Each number is 128 + 32 x the weight over its row's rms, rounded and kept within 0 to 255. Layers, rows and columns count from 0. Numbers have three digits each. The size before them is the row's rms in percent of the matrix's.

# up: layer 2 MLP up, 3584x448, rms 0.136, rows 499-519, columns 224-447
# down: layer 2 MLP down (transposed), 3584x448, rms 0.136, rows 499-519, columns 224-447
# gate: layer 2 MLP gate, 3584x448, rms 0.138, rows 500-519, columns 224-447
up499 100:084116122177064067173117150151147148157129151168157091083106164061118228103115171062102111150148120175101112128150068169126120156113168135125120144122154070170102130172121158064108086145126102129126117096137117106106098081143090171098115116129173138026155044128160058098173119169129107116118145174152149140117126031140155092086103144127123130164122111084191153142095101118106129104101114133148120106109096107147146106107138146127147095112154137087111113169119072106099141150075156141158158138140166136125146159098141180148174135170121165091143164175151110177204129185188144107168052145101135115123180142124117116186138128129130116146131132133104140154101127064143109156115
down499 103:109039142184091111169084063144168089160119112131139074101130118158101158121093140119112130104137118150077178170181169123096153139092143087162113140130096090147123122114110127132133146125107111135155150139148076119125139136115163103078143138142171193110108166088131129033164106171076121107155149100106080119120179073103125096130130114160116169118161120106136091142153113121110145133112108136184115160084079167080094145127084160082160149124145180096159074086087164124076166180230155078104110128096124094148087148147151153116151187145059105146152099160120118127137128172152200142151094132062105057199164181184102160146096096050110115080134151086136134149126094169149153116123
gate500 094:123142113144200116114176101133130154168104160120184160088181142170134110132121199153149131078151108142128178126088126099095148106097169114091089091128120114120089150169097095102169150056104164129065117184118150099134145181178141196112194117160131192173215168131095097133138190148102098127060102094151159054155139096146102137110118123171101114196099127141110092114017121133101142141114125151099088190093181131116114175113164146094180089082111140152172095057117148141172111104126107136114070133124094117100141078114106105136101053156165107143141132137176143119142120119104127112143081118120154100156121103143133150165143097121085113046090170177131139175100160107085148079151
up500 096:141138155142150122102123093094109139141138095117141198122163214120114154071085088102092076077135167101123137161086133081113128108112099115144158092149103129140133113184075114119146115159089094148156098117177139052108226095157109090140153165165102125111120075181109097080131188109143133080098094167122147108190110102143047134111161147087141113099122083078149136116066132136110132125145144117103168123082113093130162127122109149154196124105138135112068138109065165109094142114119116177096128094137112148149130196122123110105126152196159120057128138121141136146163168172094078153141097172128140117192160127182129190103144141110111110083149118137071137126100152101119121105067
down500 095:068141158119093103106154126109120081094167122115098153130114155119119175172146152139125132111126132135122163080117148130069169086158120123161122146141128075129178182132164165140189159074111117169121126091141101126088161096186093137141100142092140121156142058138131210075166090180119171105196102132104131113110200108127127100155111131091136172152113105145175133082137156089135140146161106162180111080065160120136073130106160093096093109173095179122090141098129121121103138115138145213137181135122131152115105158156115114170153185119147061151133085097144144142087131138161146060092142060144160150184156145122094152127173086151130141039141157087143079089113105130125118136159
gate501 101:118136118133113131096096134155094117090221128092123106163123106179155181173074086112144150095124134222123111177110137126114213113132094168158194103145137105160167136097113132178137134101130144164111137134117130142107158100088117193134193173134165095193158116171109148142217080139158151112146094143146203152132127148182126108130159114119143120139165141081117157098113144112101096183129184047124119084117139143100155154137134188096061094170152141124172101109133147139173125143103161142133115220109195100131174076129094120147064142131104097136158157117142104175136168103132118097200115117066107130148158106160119120144142178118091088139203159144142066136097138093104083105131
up501 098:168071108133145122175131123153158117148118141129150172137155144153147166092158135118129168102198121139135091186134138134140056129146218089118158066108097070108116151103140117188162180143085108131087106115114104127064153195133063113148118093175127135142190097131123123127163131119127090134123092130167199142136138176120111151078130152116130098084112148102079122141087128079121130096125146125144137151150125135108135106106087180168115117128060133150130140081157175160073148083106176119126120159099099137136187155127155101136089134154145085083083150111143132123192104143135168162169120106073188103139094130084143125141106155077157082145154121108081114191162081128123081161061
down501 100:166135131094141196102157162126118119108171116134157133148053128116164083144170153097160126144122093086085151120132143046095129102134103140095090156106105140109091122077088120109154179098160075135080130146179120136080136197139114072088170134154121129129071164144145157171175099124153140113142143164155124151148120105099217189197082093133092107151109175125110056129139098164161169090085089147162123076144115128179156139151182117180109137176146101128171134139186113141166137135124154154117112142137144197155136142084145113183115139124131160156136159054135108116138120176113121129071152112122127107128135094152124177190082096152185120045120117118194140130095130121154108084187
gate502 099:104117129136056147185124147210119155082092103140121150121121089089109111123120124131095140095139184119140152180122128134107176123158180130130184146148167136099128113141124117158098175127097139146093085144157132169104106168151080146099115115081190142100124149076103132103030125122163114085168092152126131173121171102172096082123136095136118150083131151138142163102196127166137132182162138169131172108109106160161103143156120090093084086150137111127081133127132114125088137083134113178089137192120106063157109154084089180120155091133133099108038085143129177134165105133175130032116117143134127143156100131178125084118098160149102118099125131123092132123089095151121136112121
up502 097:140103105074098152133089163113125161187182115108073150132063130156088137159145162061148167126177151121116173130187147125098172127099156174101138165113105118119147144153130108121112062151158078123001115125120128174186109162121038116100107076124095123136138104088141113170079148109062137114140157124075129178114141129145131131061144119195127153119109129170076091163100070141138178109132144205090111114140151105118157117189066113100129147140164098165147141102140131106149234132123126131140126099153120176107144086105162147128102083132138175151129172125121119123110166101185162087073124161137099133141081125115113178137084104144148207167109115114157160145075071161178125103136
down502 097:146144128131139129104143154160142191138115096131089094097131084126070077096146128095087163109111164114079162103140106172122094098188147147197130136134118132136133136122070172057118133129112131157127085130161133145086148135141085140150133129154190090087150131141141092102119087135167111121146115072152160101094150179115114147114139099124115104111115108085177088058080177092169074095170107125129103111170178160118132161119070142141093091109130123104184123142148109177106142093148130203187172181133087069111193117126131065086107151123124155123039122179053175128115108150108150100054080179096140145191151159139117094140124117173152148140095123086103190132116100127120117145115
gate503 092:071145140079075114085149180135160135153114131125164166083142133125102131103147127066141108158107153120182126164110123075107110185155093139143091120103126055132130107157131090143160171097066128146131136134110127119148152142074091148110151160153146133094126152146144104100170145119136157149116110105146106139158085120178082153159076099120121091161066133140171118079144127148142135102156090097151141157160086146155121112104148141153091129128140083174171126089183187126184113183105061135087101157166155088142141112167102146168112079095098134137109128149134114096119172104083146102106092134140149106097218079197119137106152117164133126115182124131101178122151062106114073142100
up503 095:111123122139154054195099115107139069160157152159191145128108101201104163149161153141135134092084115117089131055115115146148081105118115060109107160177182118132110132183107108119134188106081107116159111151192127122161127098071118064126158187204179146045131092139106125109164133117140117142163147122127117116178161082139102191088107126178141114137103135150134156120139084133096114157094085120129153108104143115224096108138155117154157128127108101129103105090141130059105108168129128089103141085155083111084194149157137158169127090134120173057160159152142147091151155133118118137100136152137110126094143103140136157099133124169177123153115119143044124098134180138162092131144
down503 095:126080097117141149154101111121110134148182097125119092131131140191071158142121064060129126126093117087129134058116102177140164081131083089025081120169102093112111147163147139164141135151143193130164140123058085092122146086158109143082147159155088140126126125111163136121099186179111119104144119115123153112120128164156139174070082117167109145104074119108129099080143097110114148136060112118123160133093075132138176147174204145184151107109107077137091137172101114106141127193146163111150124147103115115146092173138126109217121150103129166104110068171166132126155109098167144138143102157142124112043158121147135048146123080118189079169158091094114147035167123112150085129161
gate504 100:083152126151188120117157042078128051142131128075100156108050136204107118133137172160104148144121140132113132127113141119070146089144154112199093106128134083102156163079129115125109111102098115146174141164134129166075071069106099097136150143088125125116106083135086128141122096137133110137144092101136145090109117071145180090109146138166123129131136140137164161153149141068163117130128129120197162081121117124151106124110146098108101167136069133146104130166159095133155132159105129163173129113160128163103126124090128133140144116145156159133111187085099120118129077139077152151089153184192123157136091024095186087129117080105132195172066160144186123143096154104161123115116
up504 101:160154111113129180137147121111161110124060152128060098098182151130123107077113169119084153153133156130113091092146133144161127117142192120181131105186127111096141177161145143067163135165147119143144125128097118173102106085161093108099147086142169124180131131086098126130190174112214162156152169132139121114099122124083182094155114116139157184190121134098114131142135088148145058100168143111161199164151129141138134104161115093147118088093098134153095132067158101098164066114112110111118125175110132140143121154174124127120091132117098146097082144132184160148127106167106127136054136155092105085158131109139131121138134125105154088120108085103143150151129131199140133228133
down504 101:112117134118062093090107114142134093169148130142196180110088140162185139199115169114119137181129102134133114143102143087074124128144131079096125133086102141140153175148091134092150155085113158145120221126161132108063142142142091174182118149065100164173101115123118091159084130155148096107113090141181119141101140175142110179101113155068105137128145122111120166140141141163150185074148146104085101086129124152120092148134155065122139191175121056138189164119124143142190097154123161131144147054148100113078137109104119123171125079145157119123154106099140075125089107095093147169195137123097057170165127129096086132146149067163098118182145166177096131189072104144177174104132
gate505 102:153155178104122083161155056149145125047173165123098161122131110152109138091117049130130127100146162139137119081141102149168087188078164121105152124147157150117113066131124099124141138113195156146121086112106129163136119130118162165158139124151103107106162105109103185092102153114156161185119128128163072096123120139108092113056133109130177118155133138164096064108111099129115112087109124134154163190164130113104107168121116081124104125111138078111147114153139157181108185107081117200147183113101096163208087107148079120178058219111189091183127121174075165108075136094131145124154112126103129107155094077080128152106130173173131145147123076108115167121124117165141064146156
up505 106:106127086199131164089110083128169160119147141078200179182109183098099082128155142186139077080143100069103147160128126111087180074103137170125104128152131051118078197036102082182094114122124159139123136131143067161137134117146101063126153107100143166148114093093120138183207083107126147197154126107093109116116129188113131109130120158104207175095178104151141157083116117087123135128168138100112114065173169163152131153116078156097150111116154225114137155144118107108098108186045115042093058155148122105044132145177148129133120123173149102159124139118176130096187108138089119173152145105153102174105086135149102131119130144132132107110136102085127150149176171148211095159142
down505 103:087109162099152122088084106114161146094107056124133123128106145095095088199155192130123102162156127120126137083144160123105194139133107114122100146202077066159122160147159145149167140091097098100135141149118078070175113134142148069184148115169128148135130141099139118147162042113075128054142154169112128129181124102101187180161130186148132116128134156113087177122087166127164156179220168111101134134130088171133054147155168093151151093104168161123066142075088090073135129152140072100121144170115133110108107139129150145080147083139100123118141117127152128117142124159116117147123137072140173144111121147111177051176132088163131110126112100076155120143132164105148117133142
gate506 106:075135124148119103134145095164120128120156193186141155144128111119144125176118197150099106120182153136152129188122133120146116117126156168152160185204100141063141160106105144120102126134123109166171154177145122122071116208120105189169133063117111155170114133118161074134074123111155125153138173080104115103120135126162111164097148093189143147108080149094145182105104093196111051071086117083177113151117134133179141097133170202139170131135105165140101183136119100122189192140195176198103118150210112084117144146089177152130099115129091124120150158133104058131144135154156131079140162186111136064132111128092132150175125090142112116129203096119120123089118134114110168126110
up506 103:098087091145163099159167142148093121129099109152181164170092096165152081117108182125041082120151131117153124115119072143156134161108108083141083136135100112147155162125100142148132106118157108201112125169123109174111116120147068123160116174099103112136121146165103150187111161084140117156127108152153207093139137094074148159147154092203125089141120085086170165180103065093098171143140059145070127100109143141118087146117183118113078109128151128137115114120124133159060124145180091145112052156180150131160126094103147076182187177136146138080104122148123074153136162160102133088150169167180140160086106078129131131182136127089151149137145143131154150143076051111078091177156
down506 103:087121149088140120111133184149139180140134117132167171154126178128119166067104100178130129147068113111186123107107131147104121167151146113103198122117104157140079161110099094142110128155132109117151173127144131147170130168096094136115126083131146080162117154083168118160142121102153127149104112161127124112080101107123173131148135162110205047121140096145140099130120087125144119115085138171131134151111085136076109135134210115131112111077119087077144140129155109191137176111086160115093116160161148157104120083074165077187108146133181124122089147144105122140093113127091162122086111145144149137030104124080074113148148154125117115131125182121136124183127071189124084172153
gate507 099:155071176104121198099107135208137171119120089136172108184157136148130075162153100098133119064180113132181173119081164117114148115133075148144127146191154171174141161064139147121139086173101138125109101123125098117132151118111190092099083180133150122105158130185108035155127114113170133199156105137076109097132110118125181047121124134177091110095174087168052095172106094083152084101108093145119135153119151151088169138118104065152164127132150202155120157150060109132107137086130148130105122089089166102141148129136110139164096087127139128176151113070133049085095099093096121045126116199156117130156145173090114140123100132166066126149129078140168083127147094173134177139104
up507 099:179106166061122164116074138104050174134112117199111155130170166182132100123102052175132201155154077103128173124174162102135158206128086114110157114101151197114146115130162100176131127151195125116079173153119136133172067126095151146063082150152136151104201099135119059124133128173104115173076139184140080107126061128116186087099122187171118150086131129149147167160133161085185092109176054141158114153150132150111138117118112071168122087118131164120091144093118113154130143094100174150085104165138142149085180120174100105162126072137161102147137170066137138162177133162192136159182100143143114170164088069100097183152139075128110156163150099111158158152143115155115092141129
down507 099:138117169133145184137090113145145104159146074134135117187127146066067135094217165110157101163170105114075086152170100156121093035128144091080124122142101089153121139115147095078055119142160119144120109100162068086114151147106138117144153103103113198151104149140156098133117103165086111161110088103145085164140125173139126166130119104154128149179078150167109101081175070122110112145194138079093108108116135103097115078125094147159077158159133123112120110100139122145130106133105059103156108137192053126140140111079133082085073105162174174114128194153086121144174133103175175087161123183171155087144152159153139057123145123134065167116140081117137109172089116118137171088112
gate508 104:118187103074138117133102179130132034131041119138140141111106091081111058113173157141156133081101145125159082091075183167112140093175116121110087185140117160167112126173144156106141141150147113136135140134084121135144170140142142161112187099159100082107103183127115159178148108109127142104135066049137126113156138123135187105136038105119140191127106138110063122155190159122141117022098158076081096131128090099143114106069193146166176044126121122169142183145135112090118126060104112151102118115114074121090144199137094107091087119185103147124132093122162121121142060159154099154173120095143140159167142075149168123144127099155124183098098092147171093152109088122115101102131
up508 102:147156120179148111145134086110157159123179140103079118071228124087089121087119104127126090167131146191081096130137123114089077149062164110105169113171138071104180127140078137185112090103149117168119091145184125174110172132192100110174130133154138131088150124090067138188142074172099112204119134133156126102159175108119136067089101071094126094155158072081110102100118101129137122099149121105153142147073148092134103145122082116085158075163135129139170101167099089154081109096100074134132117154118143121134098157107128124114101168159163128092166122065151122067139155135226128143136153115105124109118157122164110043139152125134142100093186071103110108079088148148138155077112
down508 101:151121107177137137125153138124132196165146124118098137074108207150124114131085182168083157177137134131082112135111137162150067173145134093089166081171099119123105136114035097143117109120114133129103116098148141108102144089148141124117135156158116127111135082091104122200142134200129097126105126255163190174163160118117083120158086154134163127092152164067108106138110117137104141119174116129136114089151147122113129113183131150137104150157159130106121097131090133115175148166185108073136118154161147090142084077147166118155149093106100101151141159162111101134141148096128120158072106142092125122137162106134112190115131194112134103129148101156141106182096171129104145152178
gate509 094:122163185129085117133153127118129121146084113165202087115157102161157086133104116059124105126222126142123164141076163123230090150137077088110135203150109134147115082196132058044130140131121121193116126120126189166109112134157109065151093144110177077092086098132135105151134170147079134112080117148126144152134110116120074111105150161197054164191099139182160151124179153148111159105167092155156110138148102135096150109111117118164131112139167146118130099145172158113147110100125177131176063093104086082157097120093136116109127146057146145181155138133091142153081166128093148159135170125122142114124148141134112179131121149099103141186177080102082148089125121097131107130183
up509 093:071148143132135101141143174160154128088069170162168116126116134150109150083171127095163137146205107108090042127135154147139148081158188117142181205142177118147166165208092126078158107140147083098077098138152131092151106109089113095120142111070101162114102102122160141080150149184113097073116120098112143167152157167105091143105108163151117132157113157122107109170110168114105120186157200140110118092147084167137072085144066134170190068152158097130065154159080138173091173121109144150173086143136113101126122104127177162146122165052099079165179153122096169125092141070138147093150118087077095130122128106125108173112057130110118108141113114139119160122066177125157174114146
down509 096:129151126083109124155189127108152116109205132163155138140148132178176118172136141132114153126154094121076072149145120193101155104166129135149145133157137080163186150135108088092148146134152106148136095088100224136119156120132118121112061123076102099146108085128097143151133139100131145116160132183173159112127179190101104087141218139103102133118148141073112150130108130158113125131114158166184059122134104152141097078089103182124201184140141138071112139114110207128131140104136156080196080153171130111121102091127133172170158101101076127171101172174130118162116139129142138161134102094060114172156121118135127152094071150088173110103118123113164149149119146120106112104194
gate510 099:144137158151130059104081096188077146115168137164142146131097117115152151171147137123056150127130170091097118130127117148150186075071088101151106007094100150095100114144133132091187108144131141166152131127086116079106131156140105136178130082108139133232109136153080151114122144125145114120187142076145178159169077125180177095132103102145098114155151160152153087176172099155081141095195102120172149102179103108126181149118140117152110142144112162090147150177130085086128125076082154175106101107142148117192114165137113137118119157176142117135117124148097176137150111192187115082098154113165151114118129163165156109118155140155094134155127126127138155160085126125106136193111
up510 097:155099162095122108156138079121134172155146119121062082156083112066102095145118085137098174126136114142173126116095125085051128166098169056118135198136096121080139092133119175122104151156093124104125155126117129100199117109129101137053184178104095107076073151154138125166106107110141098130122139149153123130110147170089116118144151194134154185090150161075129182145117124077170144116063154110079083130158161141139101159098140177145125115077114086147102083104187164123064200127065135065131123159091155158090094055123140158183115149107089114166153111151120127137084137120122067168128136191126153174136139144078162072119112146107121128115109137141140128118151117109132122129137
down510 098:106172144094141116136090110104092138096071133096111125076104139126148174132104062158117103070114171144088165150058115158145093143105126048095116088140065180117146146172154143184159133123167082148145163105133119125139165176101107142077152174091131140095203132142065124109143112112117173105096122119126200097140105122139117154123129177083136103133096104168074087103128144163047150142142134090163130092121091143164130188098101078114087123137144111125143214143120086152100113158112106139120098149127144197169142100114104161123124089093131172122136163125110185133111171101218144112110116135131093137140098158088127126137132139116159204148084151107141117099143084148126162138099
gate511 098:172100157143110165101174155184135169122082124075127074125093150149109095072116143086149125144137115083174127114175113109074143079156149151105091123138157131177097116153126121133155154141089123171172147138148145091129096137058140115097144078148115151160121189143126137149163104210115146108118137140119068081101108174102121105181139114121190080145136191103103118052114169159080125102135159180123148101165096079126061163146147150154120097083160129118180252162126176132121190180151135161083132135147154097122160146179092128083110149126162144090113069183072161138164104151126173166053143078165125165206141111109145117131187140141184105135111101102107112121136092095135050153125
up511 099:133091104125075094117149138111196100144070176139117187131065126136151119069149157162125220094159126103143163112208132152136162103167144187150160088114149150138122134153138164113159138074147121184135159179153172138123097192137150183042158097142070146132114182106107101151109079161089108153101111110095061130120148179140143158152165047156133080199142172088102108121132114169138100124137155165115108085156079140071137182102164169119135102086196147131189165151110067125161128148074108165138135161148169107097124135172153101096114173123104120107106083168127083155147122137140116155055133122114185118148162080143153130110123147141128099168113167092108108141153163059142148177095
down511 100:172107115219105145171105122147132073110126117125120114111089161160088125104100141120131153149121108195157107154166155107078121156125098129125102121130026133143105161117134123106149184206127108148118158164078084134109152168148132164091156145149061139148152116116132156127108162106146098182164148189088125167148134102118094131150140118144103119158138149172149087119124159204134089117135192147141115136106095118092132143120166130186107109182162124102139127161096128217134111151113089119143064150140096100118130118116125096147143150108073060113072112157142081051160187183152112104119153103168174118115116148145068150109107165105093139094151130085190179109147118157090134153102
gate512 108:128077069150048216142077160094076146089189158055148182164160115118121169107094075104153119101197117132121101170101110145108101133117110173128076182090117082152085099187129174078198147126130106140094105100084147115171118098145107092140125141142141199139128141129116114104138149111167147157105146051161150149120088137114097180134129129040113111156172098139186139100143092108139103188106097131151183136112095127147157141105124137183128094088143173153134109108133167119199165142137114123112090144106169149123104115168078148067104109070132143138143124124156106174121139103120078158156084177190162137110120112105136118161163119095146183169211148072100142146112147133104108183080
up512 105:146116149126120096070115159096155075139085116091127048113193075103122137145139147128045125107159146123097102131070144134091164101139108106136077112189086091119102125174113149103126087141120083061122096093098102108149127163156123157115119098132104090205137054157130147108138118108115080154151077150111135065094140156121159098088132171122148060129074125099150086137116072116099204165097029090110166109090167086121129104144103127137082124190113131137136134123136046113154131063163132114129147068143142157112130147113126107098122133078086087136108099178153147161155173086092139147135185160105117113122100170082101124063116150139138090111113163149130074155135129130132097178150
down512 106:177128101113172139143126102119180137108098088182059112071101146212142058188186191120105114151097137137155162127173138085077103094115138189147125100196205151091102131131055084149117117123187141106154136142172107165124133129111163150170158130136077050129055134122125157127153063148151214137145195108093116148144111144148120117112144126097117096063140148112103120125070108132160096119087122170110152130140160121131166125154112109113134096149106185155183111113140175141173159123116100072126141150186141218110131140092121109135112138096116123159103069138128161094148107066094164118089152131080165113169144159111117130102100141149139074123057125128147085080144148123171166119173
gate513 101:071090121159171144115090149143107123074092109120108212198174190145139185105078104135146167123071145143126134109103159120132147200080125161147143166139136171093112148089148149141122102197162155125164142085162158168128145108128178103133110147130123163068117122123069148104144047198067105138123073124128126167144091117140137170142078112137111121095123067094140105114117111199110103217173160094121120166143181143114152089140091113099167137164143102144106124125189100086142126100130137117104138105187171138157164161160124163123165138143076087110168121173118110172180241104119188145065056094112129182129133127057180096172209127174066156111116167133113189139092058170097135111087
up513 098:134112128144109137095148110104134186124133116100101126154112129116161147217152095119221139132097207125126122140085123129174150184167165175155161127066095129182150121121094102105165101152159123141105171103172151141130106145119179103129123183155132088122134100121110132145089075091168194169201104085079121104089126140152161159095098177158125139090120095141114122179139109116129175146163149076094124149139160104108166112159092149098144143161168095142139065128158089139092137114142064133083061135094201127114132069167161164108143172119071149128133126152106107114106169144074122141052116181103149173114146105143089195186132103092093152169152121145098190107140166132122093114176
down513 100:113129130144048108142193112156100147089110149160057118179100149122127115111150202182163125135191110118132056137114106156137126088098169182055152144121107127144199211115132131075136191129169159122144165110088078060104123171048146088122099118117100143073084138087127175126062151187098158177170134127115101162105139118126061187166135130109185102166117069091082112076110139119124142113147114126166126109104127182116153126192124201136178172137152153128124115103142126147165119180126139147179110112109104112138083069106108129145142121150113129145113120181054173123124135144149080088088121168176195132126162142154139142173118143160111090117179085119092128147107114124122154079124
gate514 099:130112159109076123122139161138190166068154108140169144169174147048135129116109141145127112095150124142127119080118148150091141093103108131116114096106132117118154121134149164141131134092166082156133085094135063169141094184114125162140163107131095124099139071125115096119130165188186156097187134123171093131180131104085143099096083116123105154225113138158089114092137130144120105170115192125126096186146161131132137170156114183165125094156134080151129116167106084057086118139137139080156103134163109151115089123142173115157100119113155117110084113145141157172169112153078161110151090066193160120100116172135171159110098157093068119142173120127129091163171107130117169075184
up514 100:232063120103202133102150096149089117134139090170132161121177191163084091127132172088138077190094159072058197126111073139136135104087153136072162085132117135099156133078081110150084115081094154098151074183127124133137116168142067134146080137126192113109156147155147163043128103133137140143124121147103089070116088134148181108125115094095090107171157076160084132099116072152128134174137122110151136151174123188142137137131102120144092113172144091139214103117137115129138126140098098171116143098150137173143172087107120160119131106116116186131086139040082092127052123083114132088158166069112062088147112164200104115085139124187075108160130131101143116125122148121142118094147
down514 100:111113095142085150165142160086161190141142176125155160125082123170139125154140141071098141126111159127126061118135119146125143135128127112147102122127132129107077099185132157100146161173152076148133116125162103095159197177124109151158151091144124159164081170108139145121126121120149088073109096117128159151151187046105113188091113176210158141075139166097129138079129112120171144159082091089126172130151143096046069190087140121141132196149126157197115119111200173127128163163131117104183129161179178104113145101087128142164100123117104131114143152146115134079107125112124114131106136144109187139122095131152094132160190100129114125067118129127125106082124115129107149138157
gate515 100:192067172131114103164113111127093063138101093134106144147057043139148100129102117126035151132137182158123078125134080165123070119098108104096204152152186112106106107145165111125103061130142124120163159155144126105130140099096134131096113121070187168096125127111161112121150055148100093163168119119150154170102075139178186111158116111087162083157184180113111149128123089163158167162154080167095111095125148164147139139162104089181121100152155115103177135141125106114096166131150158141134083139125189176138121166111150189080112123135137102127157104135141133144070120103162164114120119152086072123157158151078155114086099124108154105074067154099103157146096143140106169145060
up515 096:111158167119093149094141171107127115150139156151123060130134111128122202094136119107137148087163127084138153173160199103105092124112105134091140105128135181142072132165156191146094182115139114181051175158118143145143158105095101137157128139093103157128165114134174173135204124114150109091132146117119199156177081089165126141169160145149141069141111109125139134129129109117113182090174136139197120154113075107139157148052118202106126098125173122159122092070143124209175118134154149069137121131169146153127144142141100154157141171101076159118150084146123176121126133127127121122099142087164142158132158126144137168157122134086135106155118175169121095124151138098140101090124
down515 093:090175109096124156129110077149110156098129148140168097111114192134110167103101136171174091127132149130134137086107147160150184146167128112108104108137115097080135125123147152197141124118087174087162116131168155108130122181152122125174123081161123090094123156128142119024076203130142112091133157112118124084173139121152148169187097097071147109110151142118147119131101151084115118073139127123152111176105165090168144085085094137119110136088064128139125149077069086103073091132081152154146106142134093158165110098111106134172145088138133147123093117053079116144130096138079169166162150135081145146094134127126127096153085157068147163154150150074152155153094091190115089116215
gate516 099:130119158180101120088143091148114077130141152145148094208073125171149150116110120134149092146169097102182148142148106113116142101088134083183081108146138107169101182085075144106175144109122115144118100132126134179109139105139143109139122068205141100108167157158123079136130117124065079093116126088133035200135058127124089162091111180092106136122161110086175128150162119150134167155098079152067120166159085142149150166101164184154138079149209097096077175120135095132143122121061120171147133124124217100106144128115136142124147132137188164129133101165119108141096146111159112100128144181084138120155161136095110104128082160163108078151106097125139156143100140065139155099135
up516 105:122207124131211137161153139126169134106161100109108159030120143136141102112180186148055113105132121157136131065151168118106188121117173104063141147147159158113125109128144070153092086121089188161115119169087134141135133090143126169116107170094121099095121159087114180142154167145159145139159130150090183102160117175126146083158178067163150100165122132149112110104133163119196122116077106036112158067125093139127133113187106100106112153109094146114142086087174125176063123119112118096129108079135068174166083090087087123075127108137105086134136148093086152134114127112135114094085121074154126116114165050150152092138140072109086163132117138165140103135129127173108091147127
down516 101:114093142084186150105180086086149170178164127091128178089136139136138120175137137152187091147130099116170102143108133111109134092172104122122120141133169119090098158109135048139100109210100130093149172063159137122146163106124114154155168161135167134164168110109108151134170119188206143119167154138123189130189122115163152115128130168186133099120130086116130136096125164083144127147147131119121157061138159173168072079145075089147157131115084106120071104162116179146131135097167099125138110124150105124115151139117108165161198159112205124084131140053068134148109125116098116148106031061098096091056112132113118130133117114100123145172081162109095116147071043154169114152079
gate517 104:106110178116126081147123136185150139103112155047153129166142130149115107148108162111106106076143129113200121121167116171118125040156169154111099143098106161116142155135194096120128100128113134134142097198116135098141135166094078101127079132082161105147120179143135117108092096159152130135124200123099175156131129085152129164081150114093132098187097128198153144183147132117130085116140111117176108141156142126126144125151134051137120141115132136159148090143156066145127161106063122148148113179200140162097115142133158118144106098165134149133108152118038132143166083131068143151138122105120148168153069167091047095135140107119156132152107144078092141184128163127124126112117
up517 108:155124145117160132120121156139115113147147168078167068142118141103127132096163214129161140127143098117156114145148135118150112119181163123140110128091099121111124089123085163119115129172139152130124093163064068133146141178102104088096094138111151112135101166206170093114084169118158106111142151088062168142154124117193159113104080096136195122125156139162150100110122099082200095086087128161179067130128134163149193154144144099155104125156158180152135168158122060118133216149137142135118067146245140132081190110125112153147113090133139178120082123128055091066135160136131132135144135049102135076148105090132122113113081124129136171091048166104208153168164168096054085172071
down517 103:100167149087158182154086125166103118091099139088196116135167134104140159158083137170123133109131162152093062130119137160164140114081147137102066110116091145137112168106144099156144167135127119131194147094105081094109112134139056118098090156092142101131142075124055153155111104166110121139132154154061129162166091099154118135155201121154080118132119107113169121102159169073131102096133137129136146123140202106197165092117160120073152109144144180095108121104155126148168151104154085148103066090110161125110105138146118197145148112113116131141094114132140103100203144179117107150134150114061126136106082135139063123166091122120089141087118086077134124149114113091147113148140
gate518 100:061113159035168136121128139056134179149071122114191177045138124129130133151172129119152109102148135100129139086149072087123131125146127167174163150091121130128136162082109085153138131132146139098094153159082044143097111076143107130110099113124150105092152147155123144190178153113116101173164151128132140173138106112164177121117157137140105167102158092131191168130136155141136179122147086199147100148193163139086100119148095106113143094137121093127075100113094112085058166104133159105192150105166153061126173110114150154174043150111183089089156070133213175086123130115121098146103154130145112141092081146202163151157155150096134121139111107102101163103136176131114147165098
up518 098:083117127133157070093101144116151144129191130138117144126156148154177130055121128111135151142144129114040151146209161138136118190162115115140213097109182114155138129119151079137158106126167139120137085145116080152181137126103158167108122155140108111101103125158126127136181116137125165099157120130055102126140144129123074130126140100130112101096166160127139121128081116175131095199106048132203174054064122094129134137133119107115112162088147170115108102086109187123076154125136162119162116110112186110169217121129069146147109125100128176137099078091183117110144138143111094128126080140152065182142129124127104168107167182133153145138076135098128127137117107101087148093191
down518 098:130139095146183153180117170109209130138144125138132182084165064125055090155120126125119082080099154149135141100107111139124112095151099112200123132150099074119097190141106157180149141092110058144048103099106072170144085136156087150126138162092077146133114114096118147146114127129122167127142137085123161132127125158055111130119130119106165157163173111139132164083162126101137138138114136098140136133069075110146163134129088126079167101212155154121110077140116117141087120082105125189145161136148103112151139123115082154124130165132129084086088040093127155140158181167099082055148140087146144120079171167168185130091092092135131083134131182158081103155136147096119120148178
gate519 105:157105104115216161122115132117164138147161109101167131109170152114116158116147154104104133062071141122142162107112125126100135132112147164132122125128132144114163082147194155178150127149089149114159120129103160169100217123061141119146139086215093145121161087117141179113094078169160110203098109155082135112173086145120124138178113082132070150117141104118097154144129113105052113109122109128142105121141144155110120172163107054120194089129128137109123123089116147163086120120146071140164135140147098082087109084155163111142181143106102193089138138096184134167089146157119129120116068176162138094144191096129157135234121108108125110121169071138144150133102145122080138148107
up519 099:087157143110142144165150142120139176183132131112144143121176181100167070127111087057072144161134130144119150101092141097129125121142157083137158130081140108153187081139058151101128090179117136129121132121146158162114145130136141117127150112075135174136081110130172110102181079157172109108115126065192156091129141117084087134144101121104105110145074149144109088146142065165181146103168179052091162181126151174084140115135152081106121121169096191209108095046075160167160170078163155072136088071084149151144103107147131124063163122163127168161081129130118146158165126121081148110095102114169126086127099117143131148179166123149156105120157105183136116200144157122145124162138
down519 099:089115089118150204143185103110100128149216126135184161117147112080135146126147048156144090105120152150106119084119151153144122142094103101121124132129137153108165135048086173157122142132104161123121117159225087094087108122078123098123158136151194095117143135136168140086140134111084138109099142117132165094131132072160075115125133128137155154141095141166138152131152063104166115157134164162111173112158158076093136109116162141156183170191148067070109087162138146121102094096165108147160161121099106127109099091140094132151154061130147158127098154127162086147103209054145078118128159118070079177154116107137136118137141139131125098104125151101102132133101126150108132148159